Weights of a small transformer language model: 1832 steps.
Each number is 128 + 24 x the weight over its row's rms, rounded and kept within 0 to 255. Layers, rows and columns count from 0. Numbers have three digits each. The size before them is the row's rms in percent of the matrix's.

# v: layer 5 attention value, 320x320, rms 0.0597, rows 246-319, columns 200-239
# o: layer 5 attention output (transposed), 320x320, rms 0.0507, rows 246-319, columns 200-239
# q: layer 5 attention query, 320x320, rms 0.0862, rows 256-319, columns 200-239
# k: layer 5 attention key, 320x320, rms 0.089, rows 256-319, columns 200-239
# gate: layer 5 MLP gate, 640x320, rms 0.0764, rows 0-7, columns 200-239
# up: layer 5 MLP up, 640x320, rms 0.0774, rows 0-7, columns 200-239
# down: layer 5 MLP down (transposed), 640x320, rms 0.0684, rows 0-7, columns 200-239
v246 101:132139126135111120101124098110123130154131138116104105150136166154119115110142130108131078096102168120131100109118117131
o246 100:131084111111145184131075129122125124085129043150127145140129131129128104148126098132126128148152100128133138086140128120
v247 094:111120153119136119091136155105100135078097143117140144128146122127104125145130151153100104145142105103138122113113149181
o247 101:161110124176102153114153087115137136120139127135146118147143116138154118096147134155139127151093146096125183130143122125
v248 095:105151115098150176140096153166179117130124118116140162136119101149101093127107111111126111109069126098145163147140148106
o248 096:140132144139146134070113155125117123156136178124124112106114138089116149146123112137185146163134172097075078132106134128
v249 105:109081121169125063148153086125107110127113136165094131148087166116112129113109118146113170159146122189129126137128092146
o249 101:148081098129120164129146134214116127126146130084136117135119108121149118146130152108122159123142137168134077144120135115
v250 110:133129082146140119124083099125131105111125163175125099110136183162185144123135125176144121098133159143123154094099094151
o250 114:149106143095143137153158123102095137115132072092160150137124112127148119147094156119111051144126094153158151120114163125
v251 108:137130154114137177174136107124135124100099071163107117103183093121135122165086123128139126144124105143111130142147129114
o251 106:094160125146155142125092135169130113148138184129166115096137106093083164146125116114115152128153158073116118120092135179
v252 106:125127119107158104092111132180137123128119113135092146119114097102138159160129135117113159090137163148098143138131096152
o252 104:106090148112117142115105108115130104140141091124163128108148147165120158143124129151124098126113144109139126123122132126
v253 105:087123150127096135119082119096103134072121125141102135141125113133167117153128086145127104085148128167130140119071179092
o253 103:174104125113142095144145151116123128092121109126127115132105138149156108115098189130103089166120129111118111137146150147
v254 110:156096160113187127195150140103181086116165118144123103142115154130151152110129136121156158106088132152148121167137112123
o254 108:116115116091113127123141118112141150129108130136138154144150117089145076159134140126124153118140104134081140126129129148
v255 096:113158112131102170133125154099094169117124068106150122128108153131161139118136141116105114111144176108104189127115141115
o255 096:176148137100123097104149149122091159099150120136136136111182134096132123132143165152149119142141139089072150174112092120
q256 098:102114155103135138108071098096136135120118123126106150117117157113137092096136094096102129140149107124166118143185143093
k256 093:129155114118142155123167143105165132114129123159105160124184116198145143083138150168154147178148071146087135118131129101
q257 103:151151161132120147143109139124109097146112146133116093158173114114177094122123128179100124100113142112085132165162154099
k257 099:139120129153151129122131134133111123127120157102109139129137111067184133160160098127122100120106131125095120140132089107
q258 101:133113135145113147123131138147149119117123121141111115141168114158174106120149107117136117139155146097109119118129123075
k258 096:125105128139085101117115167126130104127114153133137146127154088109131153184131107080129136092111118110135131138178180101
q259 085:056097114143131109128157109137127100115164169168180166103118091136118130119176148164103133115143143132168113125126156145
k259 102:145127113136142150137134113172147131159177128132094136122149107184136111143131137170140134108142143192098119125122116146
q260 084:146130114108097149136130126103145094124119133122105105128099129110124141126123108072140110121130123086137154138158126131
k260 095:130148111098136151126138103149116140161085109160164108126143149158109119131119141162128140126154162104153140147073113135
q261 095:109152162134129117120120102171111177170135128093142102146113077142180140132135135128161159121135130118167102121098156139
k261 097:101125096114156125081106121120104128097129148152151156150143126111093107155156137162124136123125122168132133132095133135
q262 097:141125114111101113112110132120173157111107140160127141133147123128134132171106165149139156123159180132130123127132133128
k262 099:122147132133158138148102122092135142178166136120115120134175093147150134109076108153097154149151130149146133166108097114
q263 100:124141140106120148162143155147131165120084089144146123108158144107106126113117122142174099138121126131121102127139101167
k263 100:114106140171102153098104140105127137101179172127085081096133154133108117083072099113095121089167124156133130143164112135
q264 093:144143102130103152151148149110126075128156183133113110123107112162134135131130144105119148113156142108154151083109103114
k264 097:120173164139130134128141098137095152112103111141149155112097127136114126188184185084096098114139123144122137076132173128
q265 101:130126127150147118092131098107116099112164115139087135110088134143147087169116147134158125139143120146105125110115135087
k265 103:125119143123101127114120154167128103136110125112167121127104158140157096107114131150148080115119174143134149145114190137
q266 098:131135145114122145109136125129108121150151106149117149073160114082098083116142120110106141089126159158089155133151090139
k266 094:150134105168152151145127073121134139142125118116140167115105129148098087084079124161170183184122109116139147126143130136
q267 095:144125120086160167094115109096147157121125124124157136149113117102102104101128122142146120116153148128141125144141125158
k267 095:124165128131125153163122098142112099149094105127132159146136153168108091192118141090164110121078147123078165096151097116
q268 097:139126133118135171126157140117117127121111107142156147158123150164123114126167132136122170161162164118147094122091153094
k268 097:083168110097102127049158113125133119110131143145124169152130074097160132157096130124163150162113123163117140094150096120
q269 096:119122143137136102127141131135117139121116144125134136106129149172154116105103152104144093126171153143094134133139074117
k269 109:089110121108140110115133138073103097129135150158118123156096150116133185139117143160129090102090112136095140132110071107
q270 105:148154110137147169152161128144128124138129146127118157123155133143102127168145158139171160095151096132144106145111150111
k270 103:175128147135143082133102075143128163155130156103142115155143088104122136144146147184138091115160145122110092134114127106
q271 104:160156092129128121134109137100090078120113123164112138157130111138125104136172164130130145163148100085103142177085148159
k271 099:147126139127138125097169128087189154119154133095110078109142118133122179095151185112113132158138113143136146141112110158
q272 104:121129113109146121097119096108163098112143154123143129092150153108148170105157117128165156106097103141105066106120163119
k272 099:182155138131110144170157114135120146116136096108132128131136084158138144157111119101114116096141188138122115076151140146
q273 102:134143112120129125067103142128146129103095099122100096116124095128147133138123155126101130136128192173149076099114120117
k273 098:109131164127124144165150119119178164149141076143133134146117148122138141118141091127151108112155090131160134134103130122
q274 097:127128127068127088137123116126153150136136155128150122124112145100141112118121086105143120121139098124119112090166171118
k274 096:134134092100113107139121104145121098153136109133123100121139148153128110114123129111114168110110141121157139128127131131
q275 103:136132094142110102125109166122127105144106141093134114133094151132148100142137154126127107169130148123116131167119171106
k275 100:129110143132125114143094164145088162118169132107119104130099098181167120082105107114104123132117138162125153116147106167
q276 101:149175137168110145103115088105147121109144116107106133096134131146149120173127136147171170126156096132099112082119122126
k276 095:141135132151164134104121143110154102152130120115115161105154121119060138160151113145100120097135112129098124107096170159
q277 106:076156153130147152093147149109126087156092132109110104107145148097105124130151141119115088124115133155155105095110143098
k277 105:104117120122125153149098139159124143176186121154132141145121094105112137091119129113097105109114137143165107149106121159
q278 105:137107123107179109122104083135112088085112119105123132093116133178131110127155098168148100095083115160131100106088117137
k278 102:068146125153103140112134127164138124122164149137116132146133141124092129122089124135156090146145110135154082140188114082
q279 103:128121127095127108122098129143141131155120116105123069120140163118137124105117157143156127145144118159150114126125134152
k279 102:131109139142154152109118094156132090109125122115097097132163106135126125167114143109130129085072131106135109164137110126
q280 102:093114093133123165098120120089141120128118126118087127150125133174128156124119121141124159139104135117165125146123129129
k280 103:146113149114107140105119125127109079139117120122109145100142101113090113113164121117155141105140157092084145142129131113
q281 103:139147202106117174116144120125143124129115113086131139101108089094139158091108150135169098102094089133163102125089112121
k281 099:135089136171119121136124124099117092109123103090129130172094130136132122124128175131066114143116125155129116126116126150
q282 100:107096136141190118142065108123098127118114134141123141077108131114124074098110114148106141077137120172128135160169157124
k282 099:089093114128114143150113085131098152111128099115134132094096122120117127120151103140113126153078086148114093123142073077
q283 099:127107098149133131147149106173100110121155160126142125147106129098133151079141159098104179141118110176124146094133129108
k283 101:078096135111103074098119163114138110144091111105113102065128115142156105126090164118152159095092088139161123111099129126
q284 103:124105139154112124120115121109162115149142146128113144142096124114158109140132121104099146092133132139138118146144155096
k284 101:104116131139138084104154151085114108117135146108184116124105097072159147146146115118114147141137113149115120133106135106
q285 103:108126154103153147133136118135151113099147157113117127150100104122115137131115113148136149128155110157120150071105151087
k285 101:128106124116118089122110140148141146176099130167151099120113124113123123182122095103101152142131152142087160120150157123
q286 101:093127164099119155131100130109131126116080068163125115100134187133128149141136171140110135144137143133184124109123109138
k286 100:201147076131112122120131123129091102155140106136136101130113078132080118140137143167133132132107116137132177131109102159
q287 099:135115137129102181145127100144097098119125117127133112119108141124168130137066075141132184150113143112140165117145140101
k287 098:123107150117108130136141123112103108128166118141170117142136124117135092114110164155130145119144110114148112162178094121
q288 104:083135136171117108146105128137155156124176170126152145161134158116161142137113112121159111135112097168109126078111145157
k288 104:128132149133192115095118088085114110104144137158112149124108158163062185114094153132116152121150083136176131110133147115
q289 096:141113121152136142114162100128131144096100164105114153122088111116119125180133116089131115159120126117145122100132103152
k289 095:123124139139113147104108128144128125172100116125168096168162137111138109095145174142130141093132128144082132112121131130
q290 092:164162148161115127095104125130140133115142115121148138171147100148141143176109148131120112128098110121166130160121115154
k290 094:104141123134167111195130088171106134136136152137149140135112144159117115117152123167135131152127110145112094138127117123
q291 096:170111167133134142108083119092077157118120148171165169156122140097149072101087131147149119139074122169127093075147154118
k291 099:130098144148148110167135139104087157172109109121123165111129158118166096136083147114092140134102108176103131130120157139
q292 094:058142132140101097130133157134080124118094118087140114123125133132093182107081126118153106101102173142115077158159103134
k292 099:129154189136117156126116121120137096112145095079081152159122146116136155144177099179133141111140125106084176124076140111
q293 093:144135095125120063137177098117153064166172131097109108126119110134162138137144128150140171112153144104106126166126140099
k293 100:199147119118067122092111136117152167137109140102119127147156124142127132142139135107075160139176137121117128129125107135
q294 096:146121123142129100185153122151122125134138195186152108084122178126137124113121093135115100094165144126117134099123135128
k294 105:135120161127152128123149146098174112112125135121111137116172104131117103143129118095074125101138153146145139122139138100
q295 094:148127140160145145106125094107114115119132065155142112134148129098072099142067149155131107155131158129096121143103178142
k295 098:113106160108070117130180123078116150174114124143164093137159165160103139097113115123163119157086141129156149120107132142
q296 101:132157123112152090107152139083097130104124146106129131121108109129135131168143156149144145113134123112138090135120098124
k296 101:135163156141111162101088159082167131158177113137143124146108134101134147114116119122109108091146154180078102117094098148
q297 105:146127168142102114133115173137155138149100105133122158140123119096120124106110182154114147104135198116084125107106097157
k297 104:164166093107131173119129154129143132138141152154100133161114135147125138114135122152092135089156092171171154109133157122
q298 107:142144151123116133139145094119116143153110116162093109124142174136113111114123136148131108164125169132108121180132110108
k298 105:144101162109140165152123107170150113127171141135104100142131119126151129105112165153165168109127166112097137169090126160
q299 097:100148132169138111175155106155159149076143138141093118127142116113119132154090110140132163133117108153108164095178148112
k299 101:100166141142114137094138125100142112133143113104132129176053103134160137115151110121094090115114133136088128139168138114
q300 102:115120120139056127085111124157141138116139133108089139119119121117112110125133116152122146120154146148097155150130141126
k300 096:166090159174128092129130131148129160202083121136138107101087140122159143149133116117154100122142165143152132093130107114
q301 098:100102141083123125154152125110120110137075096140115120086136129134138115104149111164129168100155166145097124115155111082
k301 114:104149121117099151118133124137138148120117104110169148138137109188121136141137143114132140138144142131150125104081127146
q302 101:102134173095122111129126086144168124092103153143083052159111093106118114131072123105105139123137094156125152167114145142
k302 095:136108125169152140129127145144140121143147046118144113133120134143114104142088132090173097124123182091164090157153118110
q303 100:116131127119120116113148144168103121110168081142110134117176111087102130141136133149094129110090136127081076098155122102
k303 101:145140141133173122157136132110149108123131133109130128149134127110110131085142104147116090083130091094111142161153095118
q304 098:132067156130152187124145150134133107121122142170099140169146125119166123116088138145123180173128172180107097157139130137
k304 093:124088127142137109120104134145156172107121134114107132121141140120115124113135080114164117135116116148141111096153129114
q305 103:132084140136117123129138152112138118108095158114130114120123090128125096143133153137074127115111107127138135095144117141
k305 103:145127162115133099145122141124106107096093155128136112128082144113143112114121104111158124106165122122128140119126130080
q306 100:173089121102150122164129101171137172123137117119139128110149130101090117124123120126159163130130149186126083160109136156
k306 097:141173108162128139144142114120117096141106127090115098127151113120154082090131106132129166109176149141128159126114085102
q307 100:101141158170138131145105161133180136097128133123114111100123147123152124143113120151127175123179089126178107159116103111
k307 099:149138095119106067119127090160119150109135112116147134140112130106106137128149125096104133137155153133145119153183128118
q308 106:149101122122100117135113147149103155121112127101124105096131158123128128098195138128133069148112104140162109115146160120
k308 106:111161093126117130116133125174152114120102142122139130118122131160116183146173143156140155121142110112143151141121104148
q309 107:137149101146142114097124134142119123128149144139184102138143113147147104148123114107115140130170125134119095116110156134
k309 101:129179140121140108131126100118158127087144069147185115129103137122122130137159172129158101136135134127145174171105122132
q310 109:173155110140104093152101147132102166162113113133109152090142128140122143141147170136097113125131108143161123130115134149
k310 101:146118156141128137116132083111101104127102101080111106124160142092078116122123123137161141125138085138139125143179144128
q311 101:169130167124123138087152141152116102136097097105123137130081135166121101144134134090129111094124104119134111150121128122
k311 099:136128135102084110165181105157142164110109141149118101142132114126100113120133090140145154129104072135110120114131129105
q312 106:141127116097118158112112136126158077091095141165133084172075158109119160128192102116094108130135134113136124111116147110
k312 101:174115147129164140112170140128124120130145093127118175132124132168158106145110192175144142183106143115127097160161104109
q313 103:197113120099157159134094111093105135119095129098123143101114100097126128147088131132132108162128123130101215155102135141
k313 100:086108129155093155135115114140152121130099111139121127153094170113161110102154088122112103151123102105139144108121136117
q314 104:174115179142152102180124158127156100120109083139130120109127116156153136162135129134130080154107153141142187113169131155
k314 101:109124110145090117097128136130120142113101163120120151146150118130130140141111109162090149087132121125133094122135082113
q315 110:110109142105201128102117146108150113137111078137100129145143141118122145123089113143132121103134121118141104134114136166
k315 106:109105120145126101132109138149090093062163146142119148106096122116118146153122122155141102109126119092131145111067101116
q316 102:135151115126158100107163124104115112120150127092174136134109105114137130151115097138146156128152154099160161119124102123
k316 098:130084090115150125145123137144094158138125104141157149153153120137099144168117115145150110127115094130118121143118167114
q317 103:100158102105118105136103123109140141116129110136083139117110119203176109142107105103109140160081110097109158096155111136
k317 098:129098111103133135089081140158129123111156114118078146142168116142124142125134140094136167159136093094132133094140135134
q318 103:131117138150106194115133124118145178148135141130130150145130156112126112134159107152100110107163119139121162141124131127
k318 097:156120107107157136175196116094116065123140099122138177113152114135109120134112134110154158175136120151126130118116149120
q319 100:150090112095115108118104131123148122126147159156087125124139126139115121150146139173092124103127106117136123126119154134
k319 097:113137159120152147094143104117134141123141102136106136104104158102103120143084111087087157126107124102140145149140072140
v256 108:113143191156110064125118147074125123153092109086182128114170161121133139148096099144083134098078153122151081114124075123
o256 113:107121112122095137162175115107094145171147127131094104117155136143117138114112155153162152134135145104119128126152146054
v257 106:160156102131132106133152133128133142106134133129129088128143119120114149157103115178131135157137137113134173138155094127
o257 107:091161146134140122149097132130117182161160099152191151119144121125133143131123170113148102102156093143158116142107122103
v258 101:104121156133128120111112085084153126106149144110138098119092107100127138124137109128112147156090119156131059141152104092
o258 106:119145085139167141129104114095104121133138146153121135159127097129119079081112150114157103145125135164091098130134105132
v259 109:101107108121121123110139118097114102181122123091111135109096136134095117086131140114133104104179136125125136108168156100
o259 112:126111128125155160118173123122127142142139117133125132118107103129190150107099108148145192115118136129121128143149157120
v260 106:140132083106113144140154128132134150149056099131122142104140130126115137151172138098100118111148089099078088084143104122
o260 109:137145110108136089134135151166148061142149164112154082121143070101137086146110116125153138134133132131105104124113079138
v261 108:145120146107095124163123105147121146110086164150075121117107152117122075132119097121148080147111096128120153140112109158
o261 110:120128088111136178154138118112135146146097138123116125169110094161117102181149135113139168082142160109104126159145129137
v262 101:087070171114090132140152127129135127118110125135118113133106105112131152097111145137183125178133127095104091122160123126
o262 102:147113101161149170164131160122114085091127128139170147125122128118186177127133168112138141161099139094147119156178108160
v263 114:141147124110157118118128146121144100134136139147123138130179142109081101110093160099146150122104115133135156124125115125
o263 113:115103141176136151157137131128149101092095118091100120115164161068116151181128156134138131155150090144136133149127150122
v264 107:168142126159142151113163146109117125103102128128112110170121126124110152132127160182142119121114119098112136115137075111
o264 109:120126148128149145106086113094101130156159172171119146135125114083146107116135169101098139137132134138118140104136114137
v265 097:110095157172112151110126116101117100146098108131129132110125136176116139182153128112122132124153103114156153111130141097
o265 105:142131131155153132124132140131162105113143108103152106153124103130139134102128119167134126128172138086128106148116120140
v266 107:150088138090180113114183140109105102097094059159138090115107148108145151089152123153127124129128146121108133163144157119
o266 112:121136096125117133195130088104170133126125143123097157131134142127168156077130127092164118108138124108128127115094158162
v267 118:158192117141115149097113134106122155132126131098157122138124074133094131107172123158129119116116133082148142122112066123
o267 117:117134140077099123085126100119137129159101133125081111112100145117166134098129120106114140158140137166138121164104067146
v268 110:146129134109125166100099124139091123104125161150099129072129155102131161174146143198112143187146119133127103108096153131
o268 114:162106138140118130070120112120130153152142121128113109170142143110164191125131133146131149143131106150176131104156140085
v269 109:158115149137105155130093168170166163156101146100117128100160099125110136108153122098152107159108117134154109130111095109
o269 107:105139156114160107079099118090125143154082110118154161111111151125141117098139133132135088138117099076142141164146108158
v270 107:084118134103156123157156145123131093117117134165121135142160117135142126099165134090094126117105113120122136138152146127
o270 110:144119084099156094087136094112159131151092106145122178141150162133076145134124144119108133185134101141140154114122104131
v271 100:136156095141140131085146126120112144143088125106139110158148143092111162134155139137080089086112142135182106152168111133
o271 103:140128101130122126136105144103117120067110089143157148069133096134151093127127091088163113127109118160105097135149153120
v272 106:182122124165117151140170129123137130148123161151141072092132126141142100155093135113091152121130104145148136112144145120
o272 103:114156145154130162151136132141124170151076171141129077164119165119119096151153098109127127119114131129107079137138136147
v273 107:125125041098177125088137141164114082115121145098099139157106107081172137131157174117135117179115131095106087151156128139
o273 107:159127100158148112139130181200126131197120151105166178109158180149145083125151145146118106089125095126119110140141144164
v274 103:132132102097094134113083106106135100115083108105137102106108110127110165134114158114130095151105153157091152145108149144
o274 106:150145167141131136097127114137108140103129237124124143132107110134144117128140139113136085156158128115124136150116136083
v275 100:137123157167134112155077148121168122147122101126125102116118132116142129157196113118122137149090138125140182152124134149
o275 104:092109132098180108144146158116153115099114094153098112123141126125125125103126131092174142129114138134118132145159188116
v276 108:128108160154159126134107120127125148100153152139133149151126144169140133129159160181122154192134124102166115109154133122
o276 108:160127154117165127158113079117138124163124068133157139123175127103108068116127131123134140138170158086166133149129136123
v277 108:125172089118162154158089118076125159094152124195152132110163121137116109167106094167093121188164128117116130134118153119
o277 111:106057145090103131123165127143091104136121142146139188113132127173109168136138125097157128101125135109143123105135107091
v278 112:104115145157120141133160168095148117153141139124122118142101129147160153103078134126097154135084149079142132129114108152
o278 114:125147112152109147093216121128150113102143152140090094128127117112140078097137101144131159130167141144105145103103143159
v279 116:137113065135099113117098127128159077183115118140170094098143146175128178159139122078121138119108180148152130138132157131
o279 117:092086167138084113115112116074080160113141124107145101146089127108165139139138118120079134141114071101134115121119125174
v280 112:150151126133157127141088106129149131124159133118059122102139156129097150135175109180162092133120090158120177065128130089
o280 112:113169144160162086154145138152163121131132145144128127149104120124155133114106146142111129139119138112101155132115101119
v281 103:135139093116124139133103155156147162133143154131111145153119120081138129115100085118131136166121124152137154154179183136
o281 106:099135123117138116158118110106111152108199113118133095131159132090108110132146085126128100139134096139125126109176101183
v282 111:157150146079128076187129132103129121142123118092152111154145118138175140160118123121110132187079139089152140146115145118
o282 110:128127070146111101124148155136117110175173105180136094122173084126101158127128087107134131148114124167099110112161131112
v283 105:099130174136124065101136088126155148132115104147158165147077133156092118132144103106157148158108146126115141165125141104
o283 106:162129148138164179142154144123110133107130153105101155108142116103147159126111100112108096125094091120195139132171068107
v284 100:137132110146124125152171143112106171096084130159133131126115108135147143175131169125153098085156099137140134167094119136
o284 101:113166119168109113107123075147133099172116111157145147114116146150080151105139107106135130141175163150140154117177180136
v285 110:065136138106149086129141134123134086119120175115124148148127125092122165143135133122138140188126127110107159090097112180
o285 110:144113124140104128114111162109126140118102149125149135115145093138076063101133167085117136099087107126125085120151165106
v286 092:105137131135128166133131107122123133062091101166113133125134168135130172123145086151124138064115100113104153121103105097
o286 097:148118115166108144152144122154118121108067090097126111149072174107140153115118139118075158126114126108094092149151145138
v287 104:112110124108108138145085120087126109144145114117083117135111110140113138128111125108130160129116149125167065160092116118
o287 106:110130121109132177179113161140090128133114116087089139135134148108116104156149108132153127087142156131136126143151148140
v288 109:148092108126117239199145102172136154126149120115116094131073119109108117115135082124154124146175130144113129116130142104
o288 110:128101078092164134134109133118132151145136126154129128084111136151139134119145121133118095178106138157096131087124118156
v289 110:140103119149093104114129124119165157105134106143201154196128169132126163118127153128126129152131119139141144137161142136
o289 114:133185131117137085176074112157142123141141152111128116079134127155125109084130130114131100137139120133147146101106097138
v290 109:154126158118146123107131127153114121132110098141138101110151148108152142184133107127123117135132092078171107123123131130
o290 111:088111106137121141141126106096148117134118099107137112160140119109133120110098121091155121117124112134125133110132129136
v291 107:133144143142153136164115143139103113091148068132103109083183124123098090114141155109142099064171127163116090135148143075
o291 109:107167146118123145142151123144069124155144120149126134175089094112134217131108129101148150113095151107110125131110089158
v292 103:143129103121139162126148141088096150116095094101155146102161139117135100108110148134112088092079151128114120137116106119
o292 100:123117127098095146096163128143148150122133110111142133120138114093122162186140136118130161143164137137140147126089116126
v293 115:106173136104149143193143137111127099160115132142086123142144095142091146094100106127154151122147125117138147083121116140
o293 117:114101155115122118137158122135135132054150153121118069159099130121105148130119094178150097134088134101096097112110090115
v294 105:151119099131131102132166094129153126135102114119074109082164134157156100120160161137128098120126121156122116132094132105
o294 105:102118172116123121130172169090176148142110125135109163102113126088093158091141084124166136106090123144096143123152115147
v295 108:113143115103098112135163155140087115148101115113126120107128153138128118139146137117141102104090155095147147063159108111
o295 109:166183156138123150112144117119095065134100088138115097140115120165135134117088150125142136131132123101153110122107159120
v296 100:123143117103133117156100155138103116116100090129125076119135141114112124120149135158131185148161140122113146116116145136
o296 101:134127132078149109160123144153121146120114089168103106143135141094121068142110159144127118131105168104110125145139114184
v297 106:138081128131143104122090140125143138129114133158118166114142123084152154145149113074137121095170155132093109143143172114
o297 103:143148140140149144162121135152120124079112151103140105104117113143105145133150120131121097148145120128130154130132136101
v298 116:150127077102103123150088143130122125118081111142148119120141140144101142164144153132095143093129181107125079106133156124
o298 114:136143142157138132139071165122111138112142104108142145076112105108158146144119108147122144108149098113116135117107127131
v299 098:142144134106145086081130133119121140110135160151108164168097105141136181120122130106156175128104103117125113088133119142
o299 099:106126114097106156153103133093175126157094166146140104117143114119134087107172144160106102120154122120122126110111104131
v300 110:130109127122155194155120122147159122146135141112163078112100130099147126148114176109144146129106127113102115123147143156
o300 110:115095152125072109140158160087095124171105175158108123091112093083153125148124126095120121131147131143070140134134117105
v301 103:095145130104062112119134141164161126119134144118101119160125136084145122111147157090165117115108155134105126142125155109
o301 105:101115170129134137165103124148125095122121163125118124114155115133143101133099122142111123094108096129157136088147134144
v302 104:125148104109097133110079120148148115162155151193107144137118132152121141126146100129162112075118166115076114112127076123
o302 112:187121096105106186089118193117122150152131109077112099145110096132125102109116098137107146095116131124144122146149078139
v303 114:117146146140111144132143136146087146088135087139115070069123129150094158097066169173142129149134089132131163141119070121
o303 115:137127125137041135110141109118137122135135102141106164200142110083144135084107104152106138163158162118119155142117156118
v304 107:081110111145139158209163128100136140117128201169140120127101099111139093108092139159174133144177117148105053132136144142
o304 112:143142080129128092142122130131109120150147143162160146076125124130118158180129158148131129132105108072147101156125092140
v305 093:170114124145116113112135132152151129119124125166135117124132069119148087070104120132150127107137150143121102171161119113
o305 103:125138120072151116131136134090115105139146179121142113160107080094127153139151113133134124100144094107150115122136111161
v306 112:143117112130082159108137131114144094163056085130132102077122137146099119108107111137135146112091119112186095160186121118
o306 106:177114108145138086090103100144110122153157095171110108156089085130193099167092136145136143156154124102076138130131134092
v307 108:113150126107137114154111166123127102138106143139111142154116096120109071156112148120134151163112130117146148149143117121
o307 109:097140144105149119125142157140073160168152130134132145099170126107119092138123108167102128111131078142120139177189152103
v308 108:131108125132144136126109107112136127124173169164131105098096153137100128137145124108127104149111171128107151116168117129
o308 111:153116162146135176141128142097084111113135152110121114160106097128141137150146106130117135156098108108108162107082106139
v309 117:145111146146130107166075138173127127133126163112179184114149151107105133110132130143152107110147120120153131121082127120
o309 115:109126153136112110139136152084150204121118130126168156133123114126110202153130161143153136147124132113114148179078147156
v310 113:099146132152128099104142178088147129145129095135125096145134097136145120087163186127100110121134127101113137133137130105
o310 112:150154123155171080140124111130109122156081121161120126122141167104087143120106102102111136100131156137085145156165177136
v311 112:126140130106160121089121102123158103135140080131136153110106103124103112144127117205138139125122134112132128105151098133
o311 114:120096124120122136103143128111151163113120112126138124118102156138146153120114132107125107123155169162123077130159088109
v312 109:098145162131115145118137148112141114122110151130169162132136132115091096103074117138100126140078149103091155129142119103
o312 107:105140131142120161143174112124118127117115150109096144102153140119099108111133141146108169160105130092080151121127108140
v313 104:098134145121122118122121124112125122151166147139151142138169102120122136080121127122103112145137155107130126110149158134
o313 108:161103117138135081148157153070146157163128133125166118121123119115142136207119137127130157119087123163131144152106156118
v314 102:160122092128123132107127133116122099163110152101129098109117115134128143093105156116128108100178113154155173123124091121
o314 105:141102179183127135131143095145139098075123103117123128111130089105142109128165090156109133130094128109117108171117129119
v315 106:102084134119133142123119156094128112130141122078148135153131137065151109166163115140112128121171152108142138107098112176
o315 105:103135127123153138153131165124128130115147149138141095100094112105150102089101116104165140118113147139160145160116156122
v316 097:141142108120129111122121150159135115116107127168178091174115142150114121100131143101178157149139089115081102129141126111
o316 104:139151156160107144110150120160111122138126110145152134108108149134156111151102132117116098140101129061140073078144113161
v317 102:099119133119155113088122167139098175135145105139148107090119114129165131119096131174116115123120145116124171155125140093
o317 104:132140149122094138089118102123145172146128124101128132102149130126159104129141111120060135119156141157131123124121157086
v318 100:151157120116161178089144152117172116127120120180128147148120129125151101118128165118150172119168163124111139128105161115
o318 100:139157165161117104115156170122155067076138166127128121136120169111106178156167127133159084092140147156162162121158127133
v319 107:131137156105108123159134154104142136156101160175146117152092114101143124098114145162108108140113150102105134128153108137
o319 109:163118162169156118119151117119165111128165156117153142116165121144117056157151144152099148142152141137087079144112187145
gate0 101:122145158153133174145150085156181135118124108095120078134162088135117150076085130123131127125117090127145145107145117100
up0 101:158111090135095089126127123158146121093154119131130139151161153149141142186158110120141135143128127115087155104156129130
down0 102:154153137147136117124166127118121116102127101122127116106144101091162104139139153121143103122149115146130164125096114075
gate1 102:121126096132099130125151130107138111166114118113126162167129161138109108164081133088119140147150136120103136104101139101
up1 103:116103133090161141117105140162116085107119089099114123103154125087129078089136158135147146112173107139083119143150122135
down1 099:145150142120131100139119129082147125122129096131117137125123073153136108123127115128129119140134112131119128164113110108
gate2 098:145127115124107108097134178103127134136124111110095123146142161141136092144162089142135164157125128167133164142105132138
up2 101:121166109113117142083096133134152127170104122148123175155087155124108128147151147161192128149146117112147150161116160109
down2 101:088145139159064166144105140110115150117161179108111123106107169121133110133143095153141119108145161139137157141140133101
gate3 097:086121131124145137151119094184126142105132146101131110111143127144121117165144118166135085148131114176115136135095028094
up3 097:155166149154132136135128123122092123117144143110101180133165182168137138117129116105137127145134154166154140125159084131
down3 099:095152170123109116145149121103130150140107186176127148128155111143100142112128125118153104121163119115117110149153118128
gate4 099:101128118133172108132152126129100135172147172153144124115136086121123127111151124142153117129093077117092094113127141099
up4 100:138091092107089177122122121125109114113089095116137152166128129163105149109136080145098136120130148155111147183151145118
down4 104:095098112106132105154121081126105171120103088151132122194122090113151077102122120117125102136134102097144174099139148158
gate5 100:115098143173139169145073132125138176190135120087146094130135113110114136167155127119077129136156123168143130138109120077
up5 101:168139143113168083158125114155135094156132144166118137103141110142127149098112097108093115095088095142132137149109131107
down5 101:151152092141115107132149084167168139110131130103154126086104132107083113130148135136155158091085128140096127143126144114
gate6 105:157131094116108166164075083120171108138120115115111119104142197151140070105142150108121190100145140116130141105117086121
up6 103:082107133176138114083163093111166159105130142126142129115102123128120169129127117145186111124114095121178102141084125159
down6 097:147118094123136105127123112110115104150141092139076080147121123127166123165169095106140141159127105100136147137108137127
gate7 103:167140161099141109095093148112147131109148135077144113149158115117115113139131154152127139139153121140117115114104097145
up7 099:104075143121171141138135188153130175120147131118139136086166143131162099093101135111128158114165129114114150108133127097
down7 100:147132128100105177144147111163119152117141153148113126122142097131175105119142093092156145121117169126150118112105067175